Weights of a small GPT-style language model, trained from scratch on English Wikipedia.
Size: 14 layers, width 192, 15.6M parameters.
Each number is 128 + 24 x the weight over the matrix's rms, rounded and kept within 0 to 255. Layers, rows and columns count from 0. Numbers have three digits each.

# layer 9 attention query, 192x192, rms 0.0392, rows 163-191, columns 0-31
068137131103187131135168140148099128029124160155202101132158160138121127106094094141102094065159
152149115086123157134106105117150114114134114123151089075139125088162115124127128095157121118179
146132130126095130103145145134148118124136112098092091088143114098110115133072112163110114136170
126128120138118131083103166107123115116130126104131112130090118092153153085145153139082130206119
150113079145108129140096106100097167116113145149098097115118151155151160102162142120116149155105
154132102141201125138139096141108126116136159062099103169181140120127142125138150079128120124134
141096059132106113122113122183108102135122131145156098126118137152111156115097158179135149090094
153109119144134146109114106133124163085146153188145101135149080136088155106099186088118130139111
119137138128147165090111113112112149119133099110134133125177097097147144128080129115103128133108
119105150088141153165122138161141116146121140111130140136153124174154131097156128114138124122122
117079147158133126124114173098090111193175124170089151159114152120179099121098120100101106126100
164140135152148081096152140111111147105163118124098155138118128120140111131140140101145095095132
134098104135099067161089103105116133108110137159100090139146204118160106138150161145117082146195
164078081124117121164166152136103185143108134187181085166099138126134108134095087132111135075143
178084133115107103124130107153155099101131119111129119150154124171135134152170148154134141108121
129129099113122125108095093125107145101088155102151103098115152110111141108123160097171190146142
122160152098162100115139135073081152166100129113104149113098177134103125124106114073105189087158
159118090098086098138134132112148088118128129107104088134108140128166053121088188135141165137150
128158104108093195107151081147123076116109120155114125159161136122157145087127143131124090158136
071134116085079123105111139119146142097104123142159158124104091144138122051161136137080062149085
140162174122123085132134113109139134155166141100140151102138102101106108132136109133129161131088
125072120116115153107113183132114088099139136135146149179163095132091098130102099104139117165120
098121132134065083163091121077112102113148125107105088098117136115136126177167144132076117129120
139104149103165111128133138190093094193122147108147096130091122126113119079150127142139117139135
154103152080124125153127068127152100128123109172091141150094066120128092125129154151089127084175
150150092138104114142103174159139121148195107177150109180085120155104150084134120157148121115108
189179152110142141156126124112111112157119082156135146113107134105146104131068107123092136123126
116146140086137161098181140165133174119110107098155145175153147149165129068132134127091101103110
116136112107120144159147138151163098108184129118164092135173159119124157150097154122069154141173
# layer 9 attention key, 192x192, rms 0.0389, rows 163-191, columns 0-31
061132154074159121138183127179081126045168138142187157149163150142161140103091084135121080095137
143167115081100141098137160135167142119150120129154062096155128130169142138161124104169141071151
158115123129129134094168145110145148135113123068045117068160106118121131097084121134100115141124
114174163162092090093096140110148127110150086126169127139111117072133142095126143180101132222142
131177084162128091185081119159058176164131107131139112162164117116117185150149120101138138151094
164133160130170135139128051147105109139139118072125131163176130093110143153147154103103142130123
124129044106122132104112132161128122135130153149149135142079127176110151105106157133145138119095
151080121130119143153094131123140149069144185187121068109158120138099134126132129067121146132090
151099138125125165096062127142145149120121115113143114113141134112151132140111125113092095117097
137147162090124120160106156165137145135130162080121118142140155129129097061166118094146119101137
122102164179133090138136146098125101204139130191091164143139136135155092096113114076096148099103
182139135137156107088161142068115152115142165104135131120129134152109107129148171123150070078132
117121158148107074170113096125102135122129125115081132150157176117202120123157125163122107172156
170088097139115039172125140151120164157107110160190094181142138140117095118096102152085121089138
196114107125108125151132135155159085114165096110148127144140132141136136158163181138142142107156
120136112137121083102096084167092134087087142090106125087121160124097144114119111124137190162127
149124141087144124070157147102104167140128105167095126103106163143097124119125076094077139057128
149108083082084114128119139142129087137133148100137099128125160129153064145079173127158149121096
119172131142081186122172091124145090131106112149160119142099141117153146077097186132137083135146
079133123081070129137098141140136164091121133129141158084130109155111130073168132160087090159106
117177172139156125156145104142178112133155155150132165134147113081112110095137160101141138134140
094130130126130130129112152123146096102114090175157166146169097124093097133073099094153124165087
113162109125077112123123124095119113092166124095057120105133119084163114158178171128080156171145
146113167129156092114134137180072077155142126094134105111131112154143122101144111134130127142142
136126151103118126128116110175131144145144078168086113161103104107135078148151137138088150101157
103125096115108131143113190161144137125142154145108088165085092159118142072112123120145122119093
159145131132182157155139094103094143140122134148144166093095133118139124129122124112082143128137
138193140080144140124141117137155146123101081113171133185159107115149130087135142130083125087136
149142120096075160160134117142176097088171106129131097143160156127145157134086165107088163146138
# layer 9 attention value, 192x192, rms 0.039, rows 128-191, columns 0-31
100162150115131107167114129106121136150106141122122114109129079136135107150107149140151154174120
158134122111118073115064119141132107158111141137119122130157140125113119116115160131090128129123
144162129178110089048074154131151099139093103098107115129153127173137147121145153148133140110118
133139169117146089166119127104167077090137144146162106123083140122141127092132152123126127139098
102162126105119105122165136166108116126125115141129135123121106130084115114143179135131110098133
109121127134109103072113165110154103096140139164137152115162146158095134148139111147162135128117
138101146133100158132108128097110129143104159119123108159137153100108112157123124115130120116170
127097107131161090132099148128136110108085167140099163153160123158149158115108162161130121130173
093126112122080144144123150187110121140107128165104127125098099097122144102087143127118105126138
084165125113153094106139151131146120102200133162121132170105159137117123125088115129097148133095
155125102120128105107108133115139104142098096076103146119116172156136110108122116134136167085162
083144143137138156140073163129165173132166170113102125110108155100128107110111125085149126134125
154143127120163175150137154149112093092171145109136098166142085125135130093150110091125147115154
125089149137094159136107138111124132160126125209140169146133154151138109102123152127123090138141
155096161142172121145128121098117112167157105112178115110160134129182092128095114131099119130126
149089112066117143150131125174114117126093119166105101130122081146072141129142122118126117117147
142086137129135142123084149124146123121117120118139136096146114093098125179088144155152130107153
130140187112094131146109124101096149133109136093132108142131117147104128142058103119132143126148
147097116182113168136118125145136131135097130145086176149131139113159133132131107132081136125092
154141136113160138105166126131141163127108159133160115160140142124080147138111138084132114126104
147104159125153080125105131113120127124128103132121131096147113134181119147116143097132107115132
116118153168118162154135137133102170114118174154131122105132113156128115169127131139073145138168
153132171131167099159101150140132118133150129140127110137146111130100117123088049143107105119141
085182104140146115143119120121115149157131163128095114151135128126150099102142118104157117154105
158174112105182097136075093112173171117094125133147137102123144130131153111164142124129140126068
123138121184138125139131147128074092099123122117069183112122119102101126105108118128115136125098
133128086122104143134067091134200094122162136130136134147104108153064141096180114178154152172173
110134174112111161156109109156125108107130142114160115128113105147146149122112166128115095102150
101178151153151147132137147112133156117101132097093122125094129128104136140134143096120094141112
160114154135114142137147129108122089140118144121131095124124107136131080083135145145111128166133
131174152087105109149112135159092094121149141119076209151130124114121155169166110122150173137098
148116149131159129171088149141100132151144102133119108097150086122123107150139096116182118143088
117139128095115148095105157083203139102125164088156134132102099121174100134099130146133140141115
070136159116136153147125136095093129153103152097120163095137127109120138098041138153126099135146
154113113162089183097135152130196149108119151140125142135080142164120152117142124114130167172094
103128066097143119136120183140114147138130095171128123115110165111102141133140093154138166121168
132139161137168126134150177158121090118135103134172121149123106116126123142120119076127092117173
128104154108160133143143106131161127134132133180160144149138115124090157115185147137086123120152
119164157158120150110150160132160115117136122109106122132117148138178130138137160119178144119089
123155153134108132151095109071141114114109098066104132158109127085111118104185137127154152115095
120114116098119132117096040144165141153146147157108069090138134142094123114172142106095123102151
112140143111119090168164124081108132142149171113092106182106120137109167144131132138148080179140
125128130152117127136138124137110154161117117106110135110125125139114133140132148138119136142162
097134135171114130123133110162112116100143097108077118101137117117152140137141116089151140204155
141158135154145185116122081134120149149113106091122130118132117136126138136105125101119144159133
102124143113152134139119114117121103127165131138118106146093154130153138133107177152122132090182
163117156155128134118128094141131145110148170112133142103120101108142176175154090160126104135131
158103123139158144104096150154113066115108148178116125141105113122114143098187120138138092148132
145140120139131128084082088123144132121094157115132108130099116113184142158136137134120108123106
123135137081157125158110133167147135134127120104172129148119118096140132089100140115119116111163
096096162117166116111136128151142123164108105096140164136119137120109154126106127102118120155101
097099153136088137149119086108153124140131129136119118146127167097134141140130147146174171157122
103104154162170143151150125169131140128076119145131118077147145157093155110124140102114138170163
150120132112168149102086127152144160122127142133117133182134162125155121129112098101112189101127
095161120130116122126089178142140111111128107150168117139098125132157115156130112108081097124178
094123148121137157129115155047133092134117123174131132145133125109129160125128142177117144101151
115131103164152090092141128121103150120123131134135156151128132155151139113152132156126140148135
096115119149161165160064133118097150108131139106160125110134131100150092153142132108143134135140
184102119128159148133113150113118132169145107159106115136116109096119135125116090121086133106121
145076128107158089129106140144124124121129154158146105111101130116055101140132136054188094154159
123170141150122133145107149144097137149183114130152121121146126148122110144157141135139107145162
099097181151142129112178136124163126143150105148111131119093100104150153108130134138130097098096
179078125136174098101150117134053148137110109114115100120110126114144131134140149176082146109096
121119096100162141148144139073131118096189134131149141134112135167105108105134103122153148170097
# layer 9 attention output (transposed), 192x192, rms 0.0483, rows 128-191, columns 0-31
130110129165112161121142126154104120127130130143133123129142139083127171123107103130088132079139
123117124126167142129160169097141155097131137146124109142114112127155131120167131096135136129131
128113118107136159170138098079079131109132125154146155116102085099112106102114126118133145137190
114099120151134147114130114125064152204095137137082133098166125131122144127160126135159129125162
129091108156093126126104114105130127142134131093135142160123141141158096129087069145126103162114
158125122145141112128106113141165120156117122125108132126112084077150141111143131138090136122155
117161098104125082127151110145154133105139113149136154134128116127171119115120163150109154142113
111162118131070126116136137124106107128103075160140110128134131086130134107142155155162106130129
166159145131164138139130107073136135072146160128131153100129153158128126146114129146152136107094
143098131130122123147107116163115174108100132111127094123168132117127086147129147109144182149167
116163141120134143142151116180137130150145150124137125126126116130132162144158108132112085159089
139127126132130062102157101143146135091091131122133119142127092187105153150104157162096129125112
106115113115116088153102155108139146143115114109120131088084161127133128150101100182113137127127
113137140108117103132140122113115101131128100081137097092142129100141136148196127126121138124115
149148127142105122123141104140144164104114126106104119163121099129079143144146115103138138122114
113136131184120077132140112051154134112139140092176139114117177128177124136131110083114142113106
140179138123138142121179114109098147132126156121145136114106125146145132074172127121102113128129
083129079118155108152136133155137133086124161162124127134169134127152095122160119104136115147128
131157096095125118120131126156146157128147155110160119120142132176102097115129166135163110111140
090108121133123136135097117137147089104126114130070132094138110136190133103124131169124134135137
120115099139121158124132123110121151164102175154093122140116132089124113113143059149124153138120
120153096089118096123153120128144085138112095111108154135116118091138103096095095113194114099100
069138087136063124145140067136144132108107156122125113124123125114148109147158152123152128131123
194070136095130137133110131138130116118140110140162117106123142134129136125122101135113130118163
101114128166076177133160107139100104125157112126095113144182128133138130136089154122129122134165
153158100113131129071125146107164157155146153114179097156133120147152103131123105135132116144126
118174201123108110119154121108086118118137113118126104140143158115150108138156118102064107087105
190140122150138087114128132116124146141126107135101124141125193081102123126164139130141115119128
152083145133109092109126138147141112109123124159137127114119093137132123140122132145119162137164
120139114111152105144116145155166153121115143134126111128125123117135163159164123068134133114124
133105111149176160110167124123139142137117097093180054107116138150151124110057090138113123147121
080110082109089110111177094124148125115075124131122154147124144114179130123107124118075128096136
120120176152125134142151096155065134135114110130126100098151127128083156150145148115137158110131
143138074148100122131135098145194129118134148149129113179139144127141100124171152132128142108158
140134160101125104165113126153070114140152124139126121076158128110122133118112144172115079090124
119117137168107137137120080109137132127133130108137131156161099144140119133161135098120090143102
123121065132112151178124094131156117160084156124103119123135135159112155099118147160110116149102
133180108131059131127158086119118123124102124130091109147127136122158092134107151122169132133110
135145125094130130118111132148082139122112140118129124104144105106087135125101124143099103129124
123121125155112098094147142186118103142131129136145133083161107165134157155074128124129127165155
147119154131127143120165166110133111107129099137121175150122142113147128106120136117150111120104
134100109133126169098113129174148115140110116173155153060142147141169108111119114126104159089101
122117100126134127128124117124139095109142132137154140130133150127140120095115133108148126128117
163122099126150103148124152101128128163112136136193112128129125144113128112124138135106134098115
122080137141123119149151158158138123087136185150121141120120143107131096121160150151140077109105
135155097140119079142132142128128172161089085103133140150151106134101111124114137096128122141108
097184123103111125138137144112121092119096118142148115143120137155132114099101167109145154093121
091142143129113066120146109065102141150145136096149137134137112178131095143086143124111141103130
114097122120163112176191163154130128127155082136137172125126184134091120124091101122120124118142
141134130204109171123159108117102099138134069115097091144134171158126151147126121101132150139074
130174128125092152163101108111126141090128128131134129122137121148136146120145148156137129122152
137127134110142111100158149130120132104131104133110130162149123130119113137133147114092096048114
157151120108104149136120142085148160153156106153156126147132125099181116127115134162162118114121
131146133165092140135174149109129095173106118105173130079129088136115109112126161129136106132122
169123129090163135124164085124083149137161117135126153108146171140078139121133143105137145139081
162193151161111113120125084174130144091157122092112108125087149157115087104143119096106093138148
112130134108129155136150118115146126143123125139144109118140100093112124154079139117124144122114
157141115080100082085154097141148095150193126127125129127131136163113171138146136124144119120124
065149132122075109109141090139144128102112130138142119085142142143120099145136149110157150128169
110157127101061155127134127107143118157150147130128153148167128138180161135134139205080143139116
111127103121160148109152110105178095107098157106111127118109119140120137115083070104129138108067
145164102113078122139094136116121116122079119112140144152159130152115107135088121126110129160141
136143132139098152124144141116191122138112108139138169125136130120116124107156137106191095124156
124156157108131138094099136131112131141080128112110135108142122094098142135147138156105128096134
# layer 9 MLP up, 768x192, rms 0.0558, rows 0-112, columns 0-31
165119117131123123112086137139113125118138154152112114116101161134138157119159151172119119163139
123155136150117148135109129135083137126130168159145159153135154130124117112105090130108119175110
107094118144105131115145120088142183098141147134132150128141122164121164160145092128107106110144
160147128135097129126104125122097132100161117112107136120146146135137147144134149125151161114162
144133144119169166114143136158151105164125124143113124118127120137134141116133141118125096149132
112109125103135116116136124150127114148175103108122119106138142095125123150128091121115125123156
148153127126170144115132066151142127133156108141136082114139175154195125140084124186168089138141
156151132159099161102130106118051167135070152173118084117133128090130136126100120092120146116143
147156153103103127104190136143083182164109096140144102132125085179154150153208137100134119108187
108130128113147129108125170132137131166125151110109149115133121079142122099139102133135127156114
119102136136158131135100114159116158142196120116127160093072125123081086090128120150170061105113
117127128137135149133137099105102044112119152127146134161131117186137137119139113137177097137128
137152126168100119154097121158075173113151107122137130150104127116100127103154113120125093113114
122132094145125123175124161153154144132146109105097164121141096169154146100125089157126125097075
125105115174126110136126097132062144129181153094180136145113136116179115115118148148124099154115
089127115136150118108146099123095140130132145116091138128117094155179093196123095168171116069131
141118103090138145097133121167154139130086157101114147096119149138111123119160097107167173096098
116066127127160080132109144145116075098141122101085125134141149152106152110132144110096127126142
093155115156138102109149117121145121154128126083105151081148131150136158116076120121138096162127
095136076130149132135109128152132079120112100141142090126138098166070121097109099128092154119092
161151148136079120119127095096139118147147113117136113114135131131127127103133115152098153105121
131102134145129095124104148104119126153069174126148105107131142113140081162152145107122163116159
148061154102123109160133144152170141159119160125124141133114139137094082128129109119076150116103
195133112160174087081145122120124210149159149117117144114134160152159150155131121163122126161174
128165146135087115129164117081152100113096158127109126118096121141138134156138156099148139174121
126133131147104173101138091111120136134122096150155173149133107140114125141131126108089134160108
114145155116180148155183102139121117135117151136166114152142117164130121127120128158102114125139
153100132133138133121153160112149079112091157191189149138129151115141127129085149164122120126137
107165156146142096116138132135105121178137154139151108135132180100112149165127121117137104179094
134098135109124136131110133157141148088162100112091107130151142114095140117120091130113174136129
097126112095124131109187132115136140116106119090122144168089146128151113124114118110119144117109
163166131140133159136135126125129174082152120137156159156092058158147145086126132114125116090164
152130135139114088165101138124090107102140126103190124121103089099095106146163193130138082094087
133080126100116143135150131120105122066082180149135132095101104130094122116133162137118165109150
140129154093149149143133126152152110108141086145125107107113112151132142138146157125139132091127
170117173113095148157144118099129126142119174132106136121110099175135143105134115150128135153113
159131115117093181154089161148135142095124107135106119163102131089113129149137122148141147157136
115119128130125133137111167142107130109166162140104107113100127073123115131137137165158159124131
163090151109159170124116158148106083136180101166092141086165133132121114127138123117166126109137
111131115124120089107144151131120118144099125148108093109153130103159133132119157139115124119123
089153110142105120162123105093140095132113125141095123105124124152136131120141125123131139152132
121131112156171141125169102162128129128110158135117127143133092152120129132115115104113166115097
127115155099079118076121119184103122127180120138133130160149143132091151156152121136117126131098
124166110125101117141134103129110093170149107126124176147095109131171161134122127111102108153106
093148134087131108143164134097140134083117157153139125127123165174101101131136149164141095085158
071150120115128113105164149143109148108127093155091119093143131142117132118134116084130136121125
179120146125136113110111177136157097110098126105153155111141093137123132122132149115120132153084
078132131134133118122132154139106117133121132135094110118132088113139137140138166156128116099120
129106112115156102124131123167172185144161109121136117160136129128156128128108107172157099094123
080129156131113099114123137139110128125156143112136153127085118122175140088085115132124135073132
172125148128139130136144092131124120064143128118128111128131147165123103138103123137088120094092
132130091106142136146144105166103127113132119156149129104091146113119129122136106060123133134102
121149133138156138135155117079148126099176100089135101146124118121137120116145092106118153061121
105106159118155114105073140105127164134137129082122114152154130155100136139149111123126119114127
148133151132166087140101190105158138148109107145120128103129147094116132132155120101114135120078
134127123106122154112143149134175135170130094157142114102127122130127112150091158154151119138117
171085106112159091148089139117131103107108157130117100122123114125096151106113136131120122138113
143147147151154169109133088155116113122119142115124131125089138154153109133139122097129106124150
107111134116115127132114085132118098119100168096160119104101121155103088134113093142088111153104
149104098123143136126151126125095168198125146130129160138155183092148095100113107106158171094102
126134127119100124124123137123127169151127124134109162140138110119117105149143096109124101129069
120090129100128107131125115115115118122148098110178116118141116106106124129099128156145098098164
139142130105178096119116143177128047087109135114141136089168133114115090170127134138070116139127
134122140123113142131138130116121106100140097101166114140155093151152113128114155157153163149140
119130094131135182118137125109084102120153163170104129164155120110148142150158117102137127083110
114148115162116116129123113152114133132141125124140123126140137089127143142124125125145169127170
168114103146156128094128135118180156101130121119096114122117149114074078095110086138160096109103
080096109104122118131120095156152104074132102125139094158154149135101114192097110081123108166117
134145140125137150108103128114124089131151110113120125117109144170121143129157126111172119088146
137135137144156143135146137145119126134160146051181096139094141184135141136158094114111127129127
126137132115108115163158125136123152123114098094109153152147122109147161126093113109133134102078
130092138161148110121100168115145165111137156145166163110156099110151104152139139124139071078115
114169110095173154125122087140114160140102108099115132111142133166147154108106143129147132132159
155147132116154136117118116131122067097103144171148142161082139110101136132076079151116126154132
126144108129161109108145132126141108148116169130128121137146203135139140118138105100146105111101
098117099136146117124137149166148120133128144110165127116107177146118107139126076134123107146134
112105185103095117095131190178122125115125147117120134107146111083153115134133115163098145126158
146091151137096137143098093144107212097149098091102107101102126078099128127112161139154147140103
136122109162124088125197161120112123080173096094111108082166201117132165159104095111134166114126
141132137143142157119111130154121132112161109119130141109167108193160149136139152121144136142123
129143125142166110085138080122138143146116073086118137172140153108143176114102120142138143148149
146134139119167147124102139100132116137129102127140138135173120116125122136091163129145126084168
148116160117123145096142108098126137090134090117165119134133094145090131130113164115134117135077
098147125120130161182070132151148117153119106102146126115143128089135123124124133145146117164085
145184143150115143145143156120159172098130115118121145146137120158132076137154170141100134137122
111175166119140116115126181088112169170101127149146111150086119161108108125132100104144112128127
114143110131120076131139129153134128160102167153152147129144151161146059108118158113165178096136
146168135142106124128127181137134079151138144148124137130112130160137159109111143103148130089094
125103131113160136162100132147128137112092142133136129103111132137138119145136146129108134148147
117114146140158135124101096114166121098127126190137194153098132105160097126132134132169144138144
172098099121188093137143095142098103099099144090138132163141176152101105110125122151126127108111
095094149154121136096156141170135099140168158109087140102129128170131094111088117137137150150149
166101093139146099123086148158101177113080108142115164139116138143161127108134120120135124154133
140132127163141133121118117118109154140105122120146141118130126106104122116108124116148108147137
157132128132120124098156160126159108143116121155106127141150093108114148126130114119126096108143
134124121115123137128127156109130133124134113152117139103139088150121128135118121207131174102147
159123068087109136129070093135163140130107126134177110159113116109110144116132063115120094114119
174110158183162131118156163121159128152145103106123076140149131112116142165103113122098134132136
117124105140141121113144170119104126129121148107158135144106195146135081155138136116147148096155
146123129140151116112132090118118142148134075141130119142135151156147106152159085102112089124125
132145115119114151140163104094115122146146144119166135210126120102156100120135150172080120111115
125136151096142158167084108138131120121155159104148116128160135127126072113140131120128105092187
162154129118142092137146115127147179082166145101077186130131078129124118119158111162140127111133
149117129119112126107153130147161134160099123131071145114128195146180142112144118122136096109145
127170123092145149135121090125134104143114130157131120134142137138154118120121139144124117125121
123114111073141149087154099127137130142137149105160140125144099088149081115145096102122122105175
098137146138153140133115095124116134093134141166108168130118071116102119123139109111129146080173
173095157161163112107131126129113119115132147141144137093098107115127137104116119163111162123145
144081122146111096108121099194130153148168133142122125118144112124142136114117101125086138123144
143132158136150129106163124150154162111122115134143130140154083131096166120104136156177168113147
118150134135131149115138053118130139167168149134142144144169125136129112129077138086137118116151
122108115105142099149160102149142147115124112095140116162110149170149151117080127163079159125122
114124147111102063127159115081102138144111086113163143087165097131115133124131128128148170095174
# layer 9 MLP down (transposed), 768x192, rms 0.0558, rows 0-111, columns 0-31
120071093090172176133121076147151115103136165119086123162093150128109140158128170167168131093120
136129171114096131073107139140156144115088087166149111119132113167134106107127181114112129120160
167120120136149136094134084135110172138165094137135124144109147170139112151121104118089154094134
073108131136125168110152133143157140094071136087151121096083120142129127127120127124133148129126
117093151123124100143154111140118125117135133107164148132150127150123123135106070126120118144103
141133134100111137139134123142096146090112149117136131090128081138152130136093195123137121117136
095104152110169104117152176151137142101118144141125096160135093132115120131083162145132078192152
140121134098166080168114182114121136142065162122126162126137123126097155118116119161136103132120
155106143117096114079147151127115156140098091093127070139078125147154144078120119119095085159157
139170104109157111148131160098143138134134121118116142101097134093120111119158164089144145141159
196130092119117143116131161142086119144121112086096132100116138108134105102141134108092131128151
128108139152108115129150097100147167124135134189123171115154109104105167122103115113137138134123
115147100135147113159138129154157114156106131130083121137108165111122128147153171142125156119138
125164124148129111131157122177110095115105140087146130152109112167118125144124146119144106129169
067141127119096116150139111097116133131102091172139125163205138117115134161107138114134126130115
180166117147114118131110117152124134122118104120128175122186141137098132123172127146106144116114
144138151110115137146141138121093146107142153110121129147087122102179106148143122129153094103159
110125112136086151174122137121082110134129120135133132183117132126105164197117124158125117152121
130130164144118141120134149147137115152163128112144163124105111137132119163130130102142174159139
133132149161113096150120105113125131174119125129138092111146132129135136159122159124122113081148
135141161126127151112106121147109139100126130141096134176138154099154138138134076115140104110155
179115143118169092084142109119131129118105116180104184159145120129132196121085080104117144128089
102132108114123135135140112137136131125129141147093118130104120102124099134120069118115167098141
103103109110125132128094179117125126125153152134186142136075163143110145150135156104093122082146
119141142113149129135132123117150100104141188095100161132109121099093169106151093132133101138111
147095119169097132141133157135108127118109130085140153138143124152107143109134100075129122136098
110132122123150122135146077136143130110123079118120093177092115118133129167106100131123082125106
139130152145114144157070186086113093076115113153113156138125109170164114101106065120137143144121
093144116172124113106089154160110130111134114134122123147110151131130183146092185121065106113119
079135154115131134121123125094109111125125137140138185143078115102097135116129100101140160170125
117127121135094111133111108145122141129113124119101163163129141148127136119148081144158145087147
114137137178131084145119111137161075127146152141132147120168151150123161121129098085129119098151
110128107075108101160102148139159101125169123114141166090107076126063123146158103171119117139158
169108160129115097116157100116143135162142127158172103068104121162148153144121062110139143115137
116131133116117120126172102144095102136092116126117127147144178143107133122121129080121137161133
070101154179134134117115141142146101109105132117084121124115108161120125139158144151130161150146
130130107125122147133101115150127107157113123125101127141138136163161117082179103108146151145144
102139151139161110131137154146154108165110141116140119208122135118102115103155150129128126143113
167100112130121132136126121111124090100146162143122153141157151134173130131131090157119134085153
149157147162128139074142122113107124120137146123094142124157109147173143104120105154102145117187
140135094093143128062147095117114127138151162159114150139121120114155129157123130132123175118144
118112112129113121153134104134097120151137150131151132155111119160092124122089096134107118144152
110147152101106143134135129134107143184096128139139156130132106132171103086137181107122115109130
139116113119121104086145138133125127127112107113138161110130113111122124101107112117134150110158
111127139095141081107126116111132097124108144152124134128166143119088096138116150123167132124137
139138127137115138146133142108108131101122171113113128152139111127125092096130162136091127120133
138148092112077114098174115099146182127132131118106106130131126170133121144136094107111191137105
109175162102150105140144131150096143087156168070129117107141125130108136108115080133132115128126
175157117093131147113147132138158139159109153092116165140107145116157094077151117148156143108113
081128144109144122113135087147100149092116162127154179144153128170100155138120107154107102130104
176108110131138099106111137123104102107121130128161114153169102150127096099133131095115140153120
169167075116127139108140101173134129116110127126156141119141087126141130130115174117099116125122
112108108109115147095160137152178139087115189141150104142118130128104144120081124143110104107150
128127112116142142128123134104089108144063096101139156126116113109077106129172096099167123097099
133137129136130121134135164076121128198111096166102134141128116078112086111163121120177124140146
115147134149141119123140160135131146126115165135109104113139136150092125152144119152120136114132
146134115142098160165125123118157143140141136116178116103115136127087147179136109143123118151144
135160133147108115140112145155082159145107123128129154142129173149129154095133055103115092105111
132123176140151157092119136135104126109129174143111112110112169133134080086113092132175160141142
107114157100089134097124146127107135107146168123156102116156123074161132157153115114169123124138
183115127126116171163086131111165146093150115126101086141111140132085122175158122129147157088153
116123166132158136116148131146130102126097149125130120158147086154110154089140149126154155106183
147136135134146109105111124106118143169119091136178131106154135138112125110120070126093142146141
124136095134123141150111138122130123113123121075124150127114162142111104156107119139141106141153
177115100088127178138081137158096090125095140126162145124101159119117141142105124125150109102107
120082120131092132152090123129145156138167145132148102122127124125140155133144103138115106145104
149138090142157130147088133108120133110127163140119153142073133154094117119133156139123102159113
119114164122133134152124140156130119110141096098108149138162138142112148104132086164125084086133
138134147120103134111041134144115120136098130159108143111090131077099173146118159154115125159129
163120139126094126141108134168118141125105107169129146105142123150076169110137118164091148155122
132099135156118158104124169155109121137115111090103158153175110135111161113159101120148101121159
098129085139113144145109173162164124130116143127104097149142105132095117123159102141155113149146
095127138115100157127146161141109127117126127147141112130087134127138130129127095119128111112111
108141124098153120186157113123157132124106126168109162119160104089160136105115076134155079097148
084128164140109149099141151170140089118123151136170120115084173102142164148179146125104137072096
181170118139142152107140130113166143094123147144137121136100159141131099152088155105116138129104
138174119159153161114163108133155149088115138111167128127081163181075165113125106120130141130136
153087133149139160129133095127121172080112144128070112119134128111169147125107097067127120124154
137157148136152130128160110111135137140144133131108143127160207142156179119113107082144185152131
149095085143149125157127105141131141170122082112116135143137124117130099133117073121127133177103
091095111128114150131134107131133130091119122105118133116118104149165133117166133091124132140119
100117110109111140137130161170166135123114094135138130177127109111122139101166131097117107118128
117066130143133139111150168111127151097098154117131124125128175159131139155118092117096128128135
163140155131123135140146110198146150111138146131133115135141156122134094152146076119108118105159
112147135116117113130125096110150137146132065135133114149112145166113135128157136143115111166096
133115134133149079127159131109148153139103149122133122118157111115119125111146119079124105142116
141058146115126174138145110139160131146100123152145092088127104121158119128148128063115087116171
102183115148114155123148144134141053097108182151131138139151190126145130156131125123129109107156
111170153150130122109121122167154149106129122118118147156108137143126114123145162100104133112121
148160084173150137152117122102199095100136090155124162119104100073141122121111132136139136141152
099146131126168113158161133194153115108114088101153160131191119149092117124116116116146071093130
108108188083108145085165121127121128161180142110157152143113165140123109098126118164079127167129
148107151078177123111140100151143114127092149140154150120152114121164153126169093091143099135144
119121137130139111153157121126085101116079135125101095129174146183151112119180146089091142091124
124143143107120163138177095120097128167143088123159142149106120124117155120117125119110106133127
109141119164138145148135103135067113103120157151166139100104111110096166119084097167151150077186
116128078140141135156116083123118206124120170183121159076150103158114125101106103101124114119114
160131085146107140147153126186139090120107123119132174092151128109133147140134142154078110126130
105101133122138165159142152136110072124086113116094143135210117101130101117110139134123150152119
116125111120065119143135129142147085141141148137132119156108156115100138139177085151143108128138
124118138140135116142138126118118132107154108106110140152140105148112157129082098089142170153103
112092136125111074095150162089150107152123092170088106144113084110138172110152154127099125130104
183141135134150156124123131111136137140112048132090169090144120115118116113151122116147132151109
116119158090141156132163148145145102137126106117129145127113179177136136169102165115126156088125
141123144137149140109133120107144151126084096157152125126081103168136130085146218160169121148144
154154146178093130175104131096118140156141116159083099149085161130084151175130133165118125136127
104139147154111164130126145103114099132108115097129122141128143122135144135169108127117140158115
157139157110114137119101122121106080132176113163150119135100130135118139174100077084127174142130
133167126119134117127115124108126141172136115117115145143144082123156099150118126152100113094108
154134136162094104135117167133105130097126158133122112142120083160183130130156123126129167144164
139118138131115142105109152142142091126105158141121145141150132160133140112159168117118177113116
110089099145117105095114112152120144117161096150095107158126141119136112121138092161135109130161